Weights of a small GPT-style language model, trained from scratch on English Wikipedia: MLP 576 SwiGLU, no biases in attention or MLP.
Each number is 128 + 32 x the weight over the matrix's rms, rounded and kept within 0 to 255. Layers, rows and columns count from 0. Numbers have three digits each.

# v: layer 5 attention value, 448x224, rms 0.143, rows 126-174, columns 112-167
# o: layer 5 attention output (transposed), 448x224, rms 0.0647, rows 126-173, columns 112-167
# q: layer 5 attention query, 448x224, rms 0.128, rows 128-191, columns 112-167
# k: layer 5 attention key, 448x224, rms 0.129, rows 128-191, columns 112-167
v126:137104118124122149081131164127110123165132116106207108129073151137092110192167124168113148133118107125089094096127098132125106193132074126134156163171113124130131173097
o126:095069095149111106201173073168122163116158150178111152154144120060143127150068101094129126124121156144163143119152113113094107122108145141153110135137174129156142133136
v127:141154111166106133149158152144121093131099124127112129117071102127105130148187136145097112142160116117127120085129091190137122157139099122132163168091174106123080142118
o127:081159099103184161129114098173160168118120132153183134138125117125155096125072127095166150148109161119099204130142107115052111165123151133062134132114112081128127124182
q128:134118153128150078187137103124153188090187082125134079178110111150159119109125145205103155192087168061168132105176112133144096157135122112136183129180136062212064125127
k128:136121091131106131116104123159114112121150114140151117130074105118169107106092124166165128152121129122122092131153127133130130165105097092117099159131152134124118131083
q129:168067115176115154034086148141120041172053091094149202052126153119146153100166172088148135113153053170101077157136087091172094127146122141165087142080142162098178189093
k129:085131032145166130110189167168091087069117162116097082102149162115161190116155150182074214065085111189092154158159140103124141104088183120113102243150124096155129120151
q130:138071117175113151101087091159161040168138075128133102113116152089117055076141176120120134052152084132115116175146113062229140151085150171141131146112142154129120184094
k130:125115075125123123125107138118102102063109216103091049128205179209148143160140117100117135046095116152095147105183155043121116092042137128180203193069142101114113114089
q131:159177153122165098155158043090134119091113174111096066112168153137150147155118122128123118142093091084132100085110193113117141104105081141204209093177094138130140088129
k131:154178022114126157128179080103132109120138183135086082128127125158155099152167087137115133097133077124102176080103110088073137105079127118167166167108190093115142098085
q132:108147086156124097147144156086109066129096131093100161117142121123150145165160106162113104122193186098091091134134143124081119122091149118062131103101138113121113069145
k132:192159080155089118195122111121112163154136157103096085128150137163128144125131164098145137126139089122101130161112136086161137106104103107151160125130153094173161129122
q133:151134142166156148108163103079143098157075130077088125135208132120139140110165168144117116105170137139081106157149167125128122104090105133121132120040079126172127149142
k133:130134092093118123150126156155141144104135124104150174105138087125119110108100101087157133115159118130107124167146131161170134131127119149123124180099144096160129172126
q134:131178092102114154133130108150186161166099090119153172160078105157102126164096188127140106128078097102164123075142118081109091092164130111079120110157122106125104119099
k134:122144077123119184132150087079105117113150117167148088104160096112171197094152122172130150191101160201181143166185148088151144118078163149134173176054084203136093134099
q135:104119177129175117191142129137119093145112129147143060086130151173075181137103163078111154105106163148120087147164080121079117125163101109187098146144123120120130123178
k135:057083111178107141147189125093116095135140104193112085148064132171147102157135128071090140071107174126107185085157097133124147109116072108169146088117111127204100119087
q136:134139118120092113114125108168119082144134103150134125128090160090149091120197148129091143113077108055103106199131168137205108173171129154115136139091233097183080186078
k136:100145175119112154198114116120181163130153146098108118107097162171100059183076057138143163146160109138126113113137094132154110119137098153150151164163118122075142146111
q137:152150147131119118136166142106141160142096166156140127140130088144107173184135059105186128178090164204159133045075094158016146099155088149136133080134036104063148001129
k137:122102123128105096077098159117081108103112153151136106068129090126129156101157147157112156139168096150117143184125137053123145161120112106102142202201147120097089127155
q138:198093123167151166043161224097139049137076106114179237124103164096063109082195103113157117121168048157050095143119097186163154119135133130137053079150060159120162100092
k138:064139136104102088124143102095096118122087114149211080126067096106150128140166109157138130133151101095136126134154163044095162124141055099142140182115097136098136087108
q139:116149120135162134081135179139159067186068094112103210141123095089156130037199136125119085069168100127082121172117091088134088146117164144066122132105096144182128070139
k139:118118110087123140107121141068092125102103179114141050149202125121128169088174111113125145099123081094155128119125102088113076089107124106171168147096115119071132125150
q140:104084090149088159081092166160133151087105118111133133103147143091108086139107109027207173112154137212123123118186117156130106116145197159092088124138084060147165173157
k140:122086209135122130074123160130158145149110112111135161183158162160095119162102144105085133145092138167076124090111146122120126116145144175078101050155131166152110133185
q141:089134091108110150107100110161122143122138095152122145097126116133097112103075126059195115111163161101115141155140096135176132146165155124131104152102147119128136166118
k141:221080208128157121057179085123123127198075119251129106119100140111069145109105114128098151124095138212089133158143134161160125114139069117133097037143067153105098212205
q142:085168149150118120159136178088081200134101120160136169147125151108087150135118134164095132087131085100098103124147135151067105115136063092108127090169141118169064066168
k142:094140098139136130185135085116142149181139122089129158124119082090107134148171168126102130109078172201077135191121183151069135123088124180126098168145089161182145136076
q143:108171152156125150100124021175072043169131080128165104081169213152068123109095147121121075156167125101101146113107107137115180074120085151108130082124107150147105160092
k143:153207133086102100137120186228107052131122090050111103158011105097133090114135141103067155063145130104103166108127144114183170120167106152161088065104097168110115051112
q144:181129119120093141112131090139144108111068144135130194077130142149059160116073123147122124097165137118113163145196160128182124097134133115113092140128159156147139157164
k144:158177119146116121097143201118155105126074166119098099132150116110116136109067116098130141123151121134094149156157130125141094116095168086125097139132173142146142133128
q145:157193111133175161126148158113159147112088158155111091182097099138088136126110168117119171127130117091113136110126132102105146152133158090157154150161126150118112150089
k145:098101066089159099095162151124149116092107115144147130166125165138153096119144184156129131134045142134117135139076160193114125110065132113145151112120120162166143107102
q146:116091173139137117102119137091120158131113116161133091133122131148081171130100142137080104117137128056119151094066162083130115185090064133127123096111166155164057131151
k146:124079140148153071104120086076057158188110141184126081127104173073140172064130151113107102158131129183171112156123157130120128167132116088177199172133156162134074124146
q147:174157073157140158079141190149180179117126112121139113151115139129146130179146160107125215175147124150169111115139151176140068108157165128097101126082146165171099121090
k147:135099102107188132127135127052165119087151172128140151125201135117142097114167144101122141108121090107184116108127109140104087173151114169133093108172118183110117126114
q148:113140125118134130106145163086097153131127096143151133116115120210142175155136087113069127133101123144134138106122118122191115174193175115165127157139096172099153119130
k148:184141111150175119139050106112102069122126125149085113116123153156106122145142162144186098104124141136113117114164142125147077136134148137172126104118099177105136113145
q149:160128094162126157157077129168120103152149075111180120111080118128161165091141144139210118144136169098131161125080114042113133192111092129078108121110131061121140108125
k149:145100188157092066139142121100157156158118101096119176092158069119171157081096127142090058150135191120134088118109056157167091103186061104117104116117079086172112141100
q150:087143111142130111163130055140137070107127126162169051115154152155136173093122153172196101090123151107120130136102158099117119110145151118112130112202071148145120128132
k150:144173098111069116137133082137154146128146092100147149083149140110128186112049076177125098119082113169069092066186145167134111142125132105146135163127110149086138151107
q151:107126129099135119156130147115168205140167051112161137155105094102172146098101137058049161170108075163140127146116124162118092136177098163123153131080075130138110103090
k151:126126130150177113095047174133120117168163105090169104100127123127167109119120077147133133149147140160132168153103124124098100132104183113143132128118120106078065140188
q152:184177089150152155154109182081101120167096150142170133147130135138104131093095119106089199119128139132138121122136139155104123088134121115114088143143119182157103084122
k152:104142081130145163187076197063138125117124123129137163119138187102149085105109120138149101087113108123138133148122173134159156136120131102164142168118125187146092112165
q153:165161130141119103143087174089152115152113069161113168127086124148162118152100065151156060101112160168155111087165098150084095136154119111124124158142170152126128130110
k153:155165135140136187177196077168156137089176149189093168126115143096127117127148153134113134134130126143176107164162122037066129069164100053077125113123082144144153168100
q154:101151119054161114165108158085100136106114126133103166131100132166177111098151086140157111143168158103098137142085112119135139075140178116151060135078082148123165096108
k154:165167118139048145140087213173167182115198061027126126168109084137119165098124049193166128111163135140129156166086157150146124156174114094118103106059122142110155034146
q155:067169118172222117135124171129137187120080142123161155162078060095114059130134093127116088135133101124144088160142087099112115170141154091129122124096077070134163103103
k155:095159148092077114118141145123141105108145074081073123169076082118097129095140156108118094112130084144137174125079077178116124071142178178145069119106128121107125077081
q156:170140072129139110114111147193091133067085120187125149122124146117115118131079102129123138139112127170070115139145123118115199090132192101164119138115225184075138177142
k156:145171114131132069118143106103107175075068136150144130138213110075178130133150165091082142122112116108132112140072098147105149126083071041063134122167186078129175145119
q157:150131078107127079121122134101090069163133135133094132086121115091141136095104127119094095159177108148144128066098156158119113103159225133099157157123068133133119093167
k157:115109120132169135112137141110063114106158145069160143120145131102133167135173174209155104090127129114173122129076117155141144137113139081028107085090113154152117099102
q158:112116104113079167110148052120127036075126122139052135067155135110133232175122129164147160136166162119157195108166158175142077185121137152114135151111110136095081048080
k158:113086066113164082134150078118094150117129106107145132124117189121137134123107131134145130142140077110128095108189150118148093112117182154098126070125124118115113108057
q159:159142120145095160158110169131133178097168162139116106138163104142102142158134092127129144169122109116172067144145095114094110182097176094099066103189108039159143105067
k159:113125146189120151113083170159127144099126173132168115115164140141137151097099129077112152141112141155128163094154168139113104054116139106060126077117112068145110121113
q160:102107136154165085128095117137129154150102107097132166119102167103168122073100113083119057113133178140148120170098084151169112147054173167149118086090091129080187081125
k160:102168131136068118197121093177074115096092090132114136126086143079126078131103141091117165113151094132110146073110095088138099147191195139129116126076129086139161108120
q161:125150182125136136171097152066126198117152056115112132117123152188110136172139071162154167146168152109140110124129155119119173114164150124129098149077093120100146133069
k161:123232128158100090121097152131106109186149097113186165119100128120167123119091077136126126142172178105092151103102078089086106153119151133157149079084090128103103094147
q162:149107133091104089117101116158194147091067177135133155145171113150141145072132156092102098120133083152138094123151122163048125095164078093133106141101093139104134100100
k162:142056126113118150069123124108156170119097119090184118156123142195113056138148169165151105121124153149125131090085072130080081088137135131089151146131192148144151069131
q163:153150155127174151067083191112175172113133080113109144107164149059175091059086146110140141167122122133143094174142141111157075130077115081131086141094167157082150165061
k163:124228142149143140085115169139162129094111112065084138115082134128098122126098159126134111120171172100210132200090095167137112138173152135127120139133121072136065088123
q164:126156128080125113164147115196114134147141139085103222159140109102168102090165102053142177103095144140157146109107139149171116116114107133198127134093129120182174103161
k164:154057190153105154174065163095169120146136092147049143215160146177139084100127068109091115087147104084100119131186087188154013072159159196098122165106111112083100109158
q165:157114125108165118115142167185138062170093112137150157133111027128104150110101150090146195080078199193160119145149092125101064133143197157122145163177098120162143094088
k165:128123154122111090137106159141095125132144169123131114149119134114139206126103148141053107142112135124193129108157144192132146077148150105172155109099129111204155150142
q166:127102139154151200129141164167147150154096126147096149166107142109110085136130100132095129143114167132127159132090091080128167136105114115126149138107091146100121111088
k166:078180116102070132120109133099094107150110144118136174043105152124179174108141123115093122072101094081132147178121062165121115129149113108123132145102116139154097117127
q167:203140148160098156119120105149112097203091125136132085098135127145143128169156160114071152150106131143181122142125160092123086154171096124141115119170160127129075130117
k167:117113112152191136101146137053217112101132125167136136134151110132181148177126156096137147167109121192144158129156168182165132172118085173190150156085155192095119156141
q168:146134114186124161166087212158178233187095111108135145186119148111146117090161090136089141116101091136150043146128110187197097095119106162088120110201113107115135086080
k168:087135118204132214146125212121159132129073061071104154168136138135115132121110112123102099097100154110114098130135118139148121108166188146089169134108124167158149141087
q169:109120110124154122121092161106171099101129131139086137130064088083138158092072146146108177130132171115125161105138137116122122091115103131152140147115125140071110185080
k169:151091147110144089165118150179105129143153056123136116073132114153131138089165133136095130162109091145122126206204120118141099155115141118075118084179139113143161153147
q170:094163096102142156108156148160173144152115122116149150166091113072126149097187104134143136136123092121147147138067024107129143100154184144138119128121081128172142084185
k170:156127153090102141103204147122101071176107181168120085160127107127121145120193121147130109084166091146116189146136129111094095161100149091130145125093110147137075144119
q171:122109134189108131157151113143139164107089226110132108149105105090100087155143126114143125108128164145192177163143106117169053130143098180146168113175138115061166085165
k171:084095170125140079144123120078123086130100091158147132146135197074052146183157096113113133084125104128115148065165110103151167118101140223161155144136153116159170161134
q172:175206163149105141086084123161159113203093118169144107124071152153152098077106118122110114165155120162134110154124068077166114126116118140112140142113097090188140155142
k172:188150125131113068083116133166210097087116129138098123105095157113112154087104125111141127090120179164145065126139135101192074108164116133178076165078128147085073113119
q173:161153081111062115108098143155085147152195174121152142170128185089111199122092127086139158155132089136104135136145161138110132160106100127112148096178154065184163088147
k173:152083163107185141143137135124122112122150106132126118077120128122080139146158109087103081129139138115150156113145113135148154103149153156099073113180092115080175141066
q174:098162133168170126132081106114134193097143114198134079129123146159086082139105120171070088159145201179113079107141162100109161126109075136059190125132066139186158118102
k174:169114121137131154121165081121113129070121159166150107080105160155057130146098141174113142060130089049123134120153141118115142099135054062174180104140134149134111144066
q175:141151163156153127089130130104142093165106138105078127152118144188141134153139122101080137107140130156168184110195119110174130134136182154133076096142132124167086071105
k175:136147048158141147160100139108139093132164155158154099097117104102130153086104134093135130087092134071162118140198136113121173152093140094128075150073112157166124173102
q176:167153098146127114138166097198174127127129125151147169123092107064111092133073169137113069104134152089130128099109162082123148120132119160153180119133166191157083171116
k176:102128153097162114114116153124146127094124101160149076156115119060167147113089117161114149095101101172129084077113109167154152138115146052123130179147102144092115112133
q177:110064107123079112099125108110118105158103108157067164124120170161135098097123082151141159093124116097115109147139116086136142070113154161094150137167145157124159139147
k177:093133164160127180113144161191137099114097112058083187069155103103135185111139138109058142186109140110175116180145158142177085053168091130149135134154126136134136144148
q178:101117153155120101102127124132164132126126090145106155094138110093101162102108176100098142138162140114102118116101120114132159136091083113130179150130119124106106115145
k178:078106155106158108137102104160125116166077198123078128187106089110182127111177173177109198151075120108124114170098136103107072106185097131144145086086101110151105181161
q179:090142150137096103173132156143129169091124193138134157107078105151156134144129116106111057141085155170140059118062061153126101174112133116139127160083193159138104101139
k179:108159182123124122125124092161169093122090098156072119137100124123142086082168152115166149168161112101103139141104151085162121085143144098140175150129132123125150083133
q180:094155120051129172142166145158141121116137065153059103087143044124140119108175116134173148138149145102150123128130139224072131067138153098182112158156169154073158148153
k180:115104092130184088113146072109121106135106153145156085178110130128167144138102137089126196180111168133107141093080181114103174141071052071167129134146182087228128137110
q181:175103157102137130089099146156144151150143128128108127150145137110180085101157184160107123110145064088153133118064170127105143144081065135083145152070150123134086139149
k181:182105138141119161109159107117146149128053126140153139177159109153149119143164136148143160118126091138089044161102149129154083105156105160155142178181145143103157152135
q182:118153124128188112127148188095126155151139148114063079187094076148177052121089105129167123115133179141103150093137100107112126133115152098131094129138158139111084119145
k182:079249140132122093174121133089125106114133110102130124135139113160162094131188140137096071112129159101109131131072167135091132138157128179172122157133119125136134073189
q183:082174148174102110114131116132104119178130118109118170136117182107173098118216121117081150084132108158138138072053158229148069095089128195111132099106103101067142099232
k183:101068088169169070097084165199123103159094068162116144186125087115130096128188091130174147100153146166131102101121171149154126196172152193092169139156134179089118129148
q184:085169129079108162104135162112162128113114131142161110086181148146135168133191142190154052185188157126167162096109154172092150133123176136141088162196137134120032143174
k184:124121126092072106151139129107204141128104155165171049139108131175140190184067118151142130178071068102085140104142211077212172158204111083191155121118154108068085164159
q185:130163109179148162153150195087119214113119119140096143111078104117166074160099100184150140115051093156145097065133110150119136089167113094085136049120107105158179094164
k185:110112102142135144131182122111077154104141157109110113064171116155082091163092119104086082099119140175155141098112136122040142144211128156103186159170155166212153090058
q186:107088154156112103163106105155103135177113042162155099111144136122118175123133124124167123132143132104189145166134166191084137130130163061122105137105112127091172152112
k186:153139125170119125116167144136142127098088184167095150075147133146157114159158132122114145153158065144103160088178129125082050099183137095059134133150138112111129127190
q187:106133121128100105135128168153109160124217054077106158144170133070120080100085123136144093067085128128149125113112128155116132143142123109146101150145124130127134059122
k187:104133149163188088165065100158156144088164054120117116177160160157154095164084157104058095132100137207104104138168170201080176130119156194104131166148101065168152147161
q188:144120127093142160174107090137089094128095178147132091105131149175092112129124131083157131152107147159103084116133150115094111122132152106076119136136140200104108178209
k188:056139104130142083162147110131115109122120180127125134182143208139139121175119136138134165122128115119160137122123155111116139055115113126109146051108151127132143141173
q189:113130151135168180168115125135085138137170072134147103112119127133134083149135116143114106128186156145162115163119104123139078125137091169159126087120155139107136113121
k189:141096106168129082132141093151146144119154159187106139088093153104062112187138158134130153055059140101172129128168089098131152145130062085100129170135081108139089135138
q190:139154145155204079130114139137112205133132133112164118107107139094126055120125159094075129169129159205129117092145100112119144150133144104146133128126127130102170108095
k190:113164162106134162134145148166151118078152052158146108156113151178119134162136140161132139114105114154147163078166119094101201149125179067088120107119106125124103149138
q191:101112079130106163202069134156172152106141130124126178122164154149161094098123106098165124098080154133100086102125088062168176095107200137153130104142150096165133088155
k191:113129154115087142085159165114102152164155125055114168149188134146102132054115136071096167173132157121092122179132126071049081122135061139124093099110123110148104123148
v128:150120196139156165128177088108088108128168114122079152107115136099120185109161153125143041111182132107128131150070154152174127138104115170116096095087159128141133163103
o128:120096103164191111082088127160182152141105138143130150130132188099142064184151094132098115085091093156096115163138047124141062133093188096116165141112183096148114146111
v129:108143119125123067082086090159134083164144202175195139161136151103111109137144107105074138086147126122113128146114112113109089123122099172102096083102132039107105152105
o129:167126121109179222120176159166142162110131078104091114114076096188162135126162124159138099173099157070091137129123096118073113136147135053152176124167092181180104079146
v130:083123151100114119154134080109117089135073108162180195164118146120154180104197199139142094115092137105079084134131159100116068086149159090130129135127092166072114117142
o130:129125168120082182172149081174112178162150099149087086129148078128124081165132089184129100124075123151118165080152105144136208123140111138172181161120151102169137145131
v131:113139101086145163147189093109138103109118134066113096117184157099064191136095128127075089116111130145208065153124156176110056128113161095131200060140126019085197160126
o131:143160136165123109110098138148151130111104047173142122153148166140100079187136131143188128115104087165086170129147068125156160172145161118160151157182176226125093154135
v132:097086169094150085213146117190129088071128128146128077093094119112120173179105100148087128112164131094129123152122101086163112097118086116116107088127079132118116124135
o132:144138078183115161079141096127075123160133120074131093146136182088139109104142098115162154054112106160100177133139138126127100210097174113155131163132145099105104161124
v133:066174151123161091152118091136171146129132181112129174168062081159130143137134091182151144164111128196107101099156137127111159102110083098123087124107126158181115141141
o133:133085095203188121119164148144125179173092116118103064139125207158129141128110112097100126096166133071140100148154117113189126136144091131097149132158068122116080173113
v134:156128103116124162167151100142107132080129144151061061172167128154140132142089151100106112085153099118144135159122098120168122170092127095143163175113172109096152142140
o134:165103169205196112147062196061105114183155200065163168131112133105137071174148140113152156174116136176111164135130112131143150157141111064088118096118125113197115151120
v135:159194151137070073098133095072149116122142136055159149112121088144150151133168126119098167155161070200117142119151112129133115081145178131207165117173079105123098111135
o135:139066101151180117209176107202105127084147143169155103162161150143125171109097195139137167179163201135098189107101162053080204148091118137092113119082126112171129122105
v136:122094156168149126124128123097115161143170102104052093133115119192079174144159137136168071085155165122121064099122123113087136152176126150141123121128127112128140091158
o136:165140094124117158111099121174186060153118085067167127071170119083097084094149147117175134090125141102202137136155123171176090114130159155092137102064064140081086132152
v137:046081084062112093139151085180047132097068137086105089074094121173100135153148165090142161119134084107060111162135156136112147110108100131110148105163142139126104138089
o137:119160155142179132118124111084147115104187107103094087141101189078129096104113083112106141106063168147144125092120144141060171133121134104105112189054100111096137094175
v138:100135181148169128080134120162128198109081111152208133111152144098106174158152087124143117165089103159066143099130070128146089138149119169117169138084089133099110205145
o138:139145120084084123115191121098078141142179136124104129186060105160188100071131176184158112131071106115108120131155157061092160108090107060131107130115124155151150113146
v139:115102061055137191174109106106138107087062047128135141105098093072090108183122146131136098110150149066147098111092094076129136122090142125136127145138096136120155159133
o139:153152185116177115093075091124169138126125194103151119151118103142121145132115133103130161101149069172166147151155199189137082064100111158153103181079193133147174131116
v140:105145129068117153118173130165183153119105205153148116124172065117082198078090169141140116107147165161123126160081123110140153050136127140118132183135156088150107107128
o140:168170110128142119137110155078099126110107113145112133160117183110110106153162085096158109132112116119127118120079097157155079124158118082094169120122138151088157157112
v141:074136136131122172095110157132099091164119168177107190094079123095147163174165065091117105130182135120115156111131118167069118180137089109142118186123116181068089099177
o141:145064088142158150119065138139128104179138146128144100164141120148131078128133174135162183067111106169108108158181147117180114154118177110175164099125231129114155129132
v142:048064174233196135119108164162126094133089151110114169124096145173194148168113068168182143124226151128163107121137140106092143148129117105175120059128163087106155179116
o142:138108117101103096135189106091060103111108131193174171162184192106145124041091179138096081118092142107068097137119187141068173118093118136122170112062117179109086129113
v143:108099115190156016123099114050188178072140180103073074090145154102103123101118174138109240168135162115087153097065125130131106104142106189112163125143128101111069090142
o143:193150071115109108143209073164088168153080105163171155107063156161147173142108183141152021083118107162135123103150133135090134098115162122177163122138116156087111147088
v144:142083089100105117112116116127124151177156111096167102130125073111121128130168209141106174152174144106134142083058038199093122085132155131118151154168085131150107119081
o144:097186099111091147140080096135136132094119168151131082095108162119109121112126140109124102119092095177093112101124159169105149102122148098149125131149178190173088139155
v145:090087169098168155133164157115149139170142198200047136139143156123136126095184097114097145175089124107119130141177175094135176148100098140147106158075104173091188109149
o145:123140110134112071116142150117135121113094147160140169064134107179109173145076201124164100088166111142126164101097095138111131101125090107098186161172105094124148153076
v146:118142192115175167182166081103142126122131113103138105195114151177169133115151171118146138136143080096149138147129141111108111127131133134120130169129017134088096116097
o146:147159097137104146151117123146119127069145171118102101094148039132125097131142080135123175127125156125159137097134122067134117126096113075133135130169208165192187147108
v147:142124100122125137170138126121080105167139133063218154059095093135100123103181140133150139177134099101120186183103117115091170155087130137074142127128124066125133213153
o147:071141145107136164105125085103198125127155112151115134124174139091168133092137140154161096120153126043170102083111123203091097113128105064096150129083029206140119110112
v148:178117152149127148167106162094173129102150147150111104141084119123140086145134142090176106145106140098094142106115107120156122131110157105198154110138161200067141102141
o148:103127199136109131156144094157113142141135125057142175138127140087176149112134152123113128101107108129137155161219090125081153130111118183073091153108134028140110056176
v149:100085193137157089114119157151108192156103125124134140127141147152217146089111099109086163111134122104168132138111140137098136126142104120070083097150141166109163113182
o149:089097119118143099094181087152169121069140189126142169153140152148097113130108179112115072117112103129106106087152141139126083177109156158088154225152098126136092152084
v150:134155122117126104137081172137124103074108119075141107098150147132156076139127179121095132142169181143098172132098122118101088124112145102081138172101170144124159194109
o150:130194154133142147082125066109154144160126129171089139094071051089121158134184174149138148116125096136159106133150082120137140149120124114136077075128178137121119106113
v151:123137147068115149118150109092104038117114126175190122098098118186122114099098168149134168178087116103175193132143088165157146122099110150100168136099177160121111076146
o151:148129125117179114185145146110144183075125101121065102208100118106136123135108117131075132098149072169147147100097181147143090145149106163095098130147149082113137104186
v152:059167131158161114083137090168123088157193042135119169090096083141119123126160169117109133125140095088121105145137175129157107144169125125191131123191166043131109135160
o152:132128185094077130131067149190134175112126168157110140100128162120157096114074111124174157151094174145119176118107110148124157133135151067106114122055016170169158123120
v153:211184182108090116083137136183076090186145068169164187069089075129147129113073137183106108123116151137126165173151150133155172105091121154138087196134221115139094171122
o153:045123122144193138144109143109178128120124208103105115198131191072101114129171092108126137217093120063117068140088051174120127166137149044132128102092106145159166137158
v154:116110219103151133144065177158130159078188090105102148154096060163182120127147154109102146119116134129204174124148115052190095201142152130174113090119171111059118170095
o154:094166089095132117137138149140114112180146206120150131100110207115197123060100115105184133159125112127115133125146187159075138095117129077190074133075091114176129085107
v155:125061114133084101121161102140143106149098105122093139116123189120167139127128135155130110113135078140121174123126120180172145180132137185123100151149148172109171105145
o155:137114110163101171157136108118178142080140106143154131108131139096119148133111143188083129163099105162109107093128124147067094148147140107108213164161098133157171151143
v156:133111176085108060145149087056125152165105197126146162125172155207139083118137145124159124105150087173180094139116233124155112200112154167158133144113135124161166206122
o156:141210115217149166158119095171110130108147051162166043126118124128154226151099034094142169182155168083131188101159071115165122124161087129143190066158135164135197077229
v157:157129098093134094099211117134089142171115158181131088044130129106179105120114069155112110163094117115093110091101109092107133118101148137139187122146124142099116154105
o157:055152150121156122090105121110173092140110133109124156135068099149106119120147133073135153196162188122091115124159118152158130193133117126077145120110113093145129089134
v158:118056158162105095071131121138146150090143093154158100136069150124178160121131168139122152127153105083128132147107179132107134157052149132121169119160195113099141120114
o158:113180066138154122200167125090103096102105170152141147157178185111105101137156085136091164176102128179096097077148191179118119184154137162127173133093053104178102104146
v159:081096177148150160129152131111111129202142129141146145126122108125048117071095112135168177077041103154112136123109071151143153083114110151102161167174115130156205118177
o159:129100120112061220142105138152146050085128094107153160135153149083126144112148178113115092125188141059170163153043135084104105136125112097111096071109113132157140105107
v160:123125123129143107131085084123137104126118208143139131147111092213139135131132116136147100089167101163144197093034108150168107170136065109099106078168128099137127151150
o160:119066138122112154137143195136133145136129101097185093077074106078146087112060109125107127082155096123099153173183150147093134123110131154157095155081111145170111164133
v161:061159105149130128126190132162079164120075087201126141159079114121186074137135152021146081182162067140126149136185105165132136139122116080158078125131124117109153154110
o161:204115150110153066151130125098195131190140116117059118104122123139076149115172193168096060147101137064074082109108094037127165071145073118086173100163131128143125149144
v162:164105114170140130119164072198159180141161188107119195173133163129086127106152133129110157072165134128117061122125173149107158120101171162184118190194169162128108133123
o162:049142176128088104129132147068139125132123092178146089097134169144200117205109110184125189181133176174215183137151136109150110153191134151036122137076127119152182136201
v163:119112132112123151147128154131164162154132145154098078162056071188136170137154191097068171127164128092080162089157080158173133167188141114114162075075091147098131110135
o163:097128095087144113090156193119112093142180106062145121101177198091118120111120118184133051115108057198151091132118119122137120187057123120129066168167181118122113103182
v164:081157125149077130080153132075049087078040140153157146150115187220115101103119046064144143172139183075165131123117113099130087136167042104145101156149090122152114200064
o164:162142127072174143201095128148148125101164084138109101156135106115085157211090172118075073096162096135134076095128154108094119065124061121188170074158113155127138133199
v165:183117139100092144055120113127110117183104164150128093110126128095163127123135129143162106092177216087117112148063092141095165155152123128138163162153120116170152124082
o165:132143179142138151147094093089155134139176116095164184152155123087081104126135169122076130166131104158113121092167086139145119137159165086162186101148116106149117169155
v166:039094119146114154089130099093155101192149137185089072116085105087141188073166100132115087091143166170155082160150193052156139099114177096118099057091111069108145128125
o166:124128147120114108063117151190141144122110131042168164146134138190115106180102080138160147041138152035138114156129107108104120074164078207138106171195155198168155148108
v167:121159099154141186150129141160096090125138138120155157142138183104156108125076084099059059106104107112174163162168037152078172159124065089170088121206115138139103107077
o167:181057151127168167112099112093120080134135096104087204131152080115127055095125134084151186132172133153088132133142152078137164096118124077139143100112059132110103151108
v168:140104167066155177157100146139174150154135107107153135143151081138134062139130145105127166122122111160165135092127113081098115155106148156119162165121114137117093101172
o168:102114102138167125087155095105132105156114211162126139140151207135153140084091124173157126172105149127120171128110141112173125115127148057125109140127143176179127119075
v169:121113132119101118169065124047126135106133075105138182134134119181157109191085076150145182075082162117095110140142162159154159127185134052122134032129141102173127123087
o169:121086119135178086112161114135087140128174168145165090182142206065107067055112190084152072179116174113100144146085177115098158100141139111105145143064129127087093171168
v170:134168085116153168142076176145140135162115091104114111128136153108109141108161158206184148118067143100159086092150089160139121089211148135207065136125120111120150163066
o170:165064139135111108106088153142128203137089109116089122128135109154101080126135072112086145149185128133117112169131132098110163096070096146107157172139118134110144176107
v171:098092109135117124094172118177068110159130194105178098147109114105095085108111108150092061118132067109049100125111151126087143144126082178141128151167165153135106151140
o171:150143144162161152061084105111176132124034124134083169136105087126142168115171119105080141119171174127154113092113109177180088135128085141093101144126155131096159088145
v172:099125136146089086073142078120134096121153066179140122135144153164108095112081122185113158147169112133120191138183171166111128138147089126088067221111122113178090081200
o172:174152153157162141166098138133073099100054147117091112096138131139126212136134112143143135170068116082162110059085100167127139202159172092171125058255176131087125069122
v173:161124147148121134114088125122147120081162114079121099111120102141130089182116090132153170126114114117191110115142098138119153132128114152123105094076095132079171117108
o173:128095145163182093154120108167094081118101160168182160220163205120175194115177131132089170202157153192122163148125159123094118073134154145127201155104136167178135128103
v174:121167120110177105119119148114160146120126143135135139158102058089122114163176102131109139148109163125115164116144118087089111164198066154136144128157157144128091177100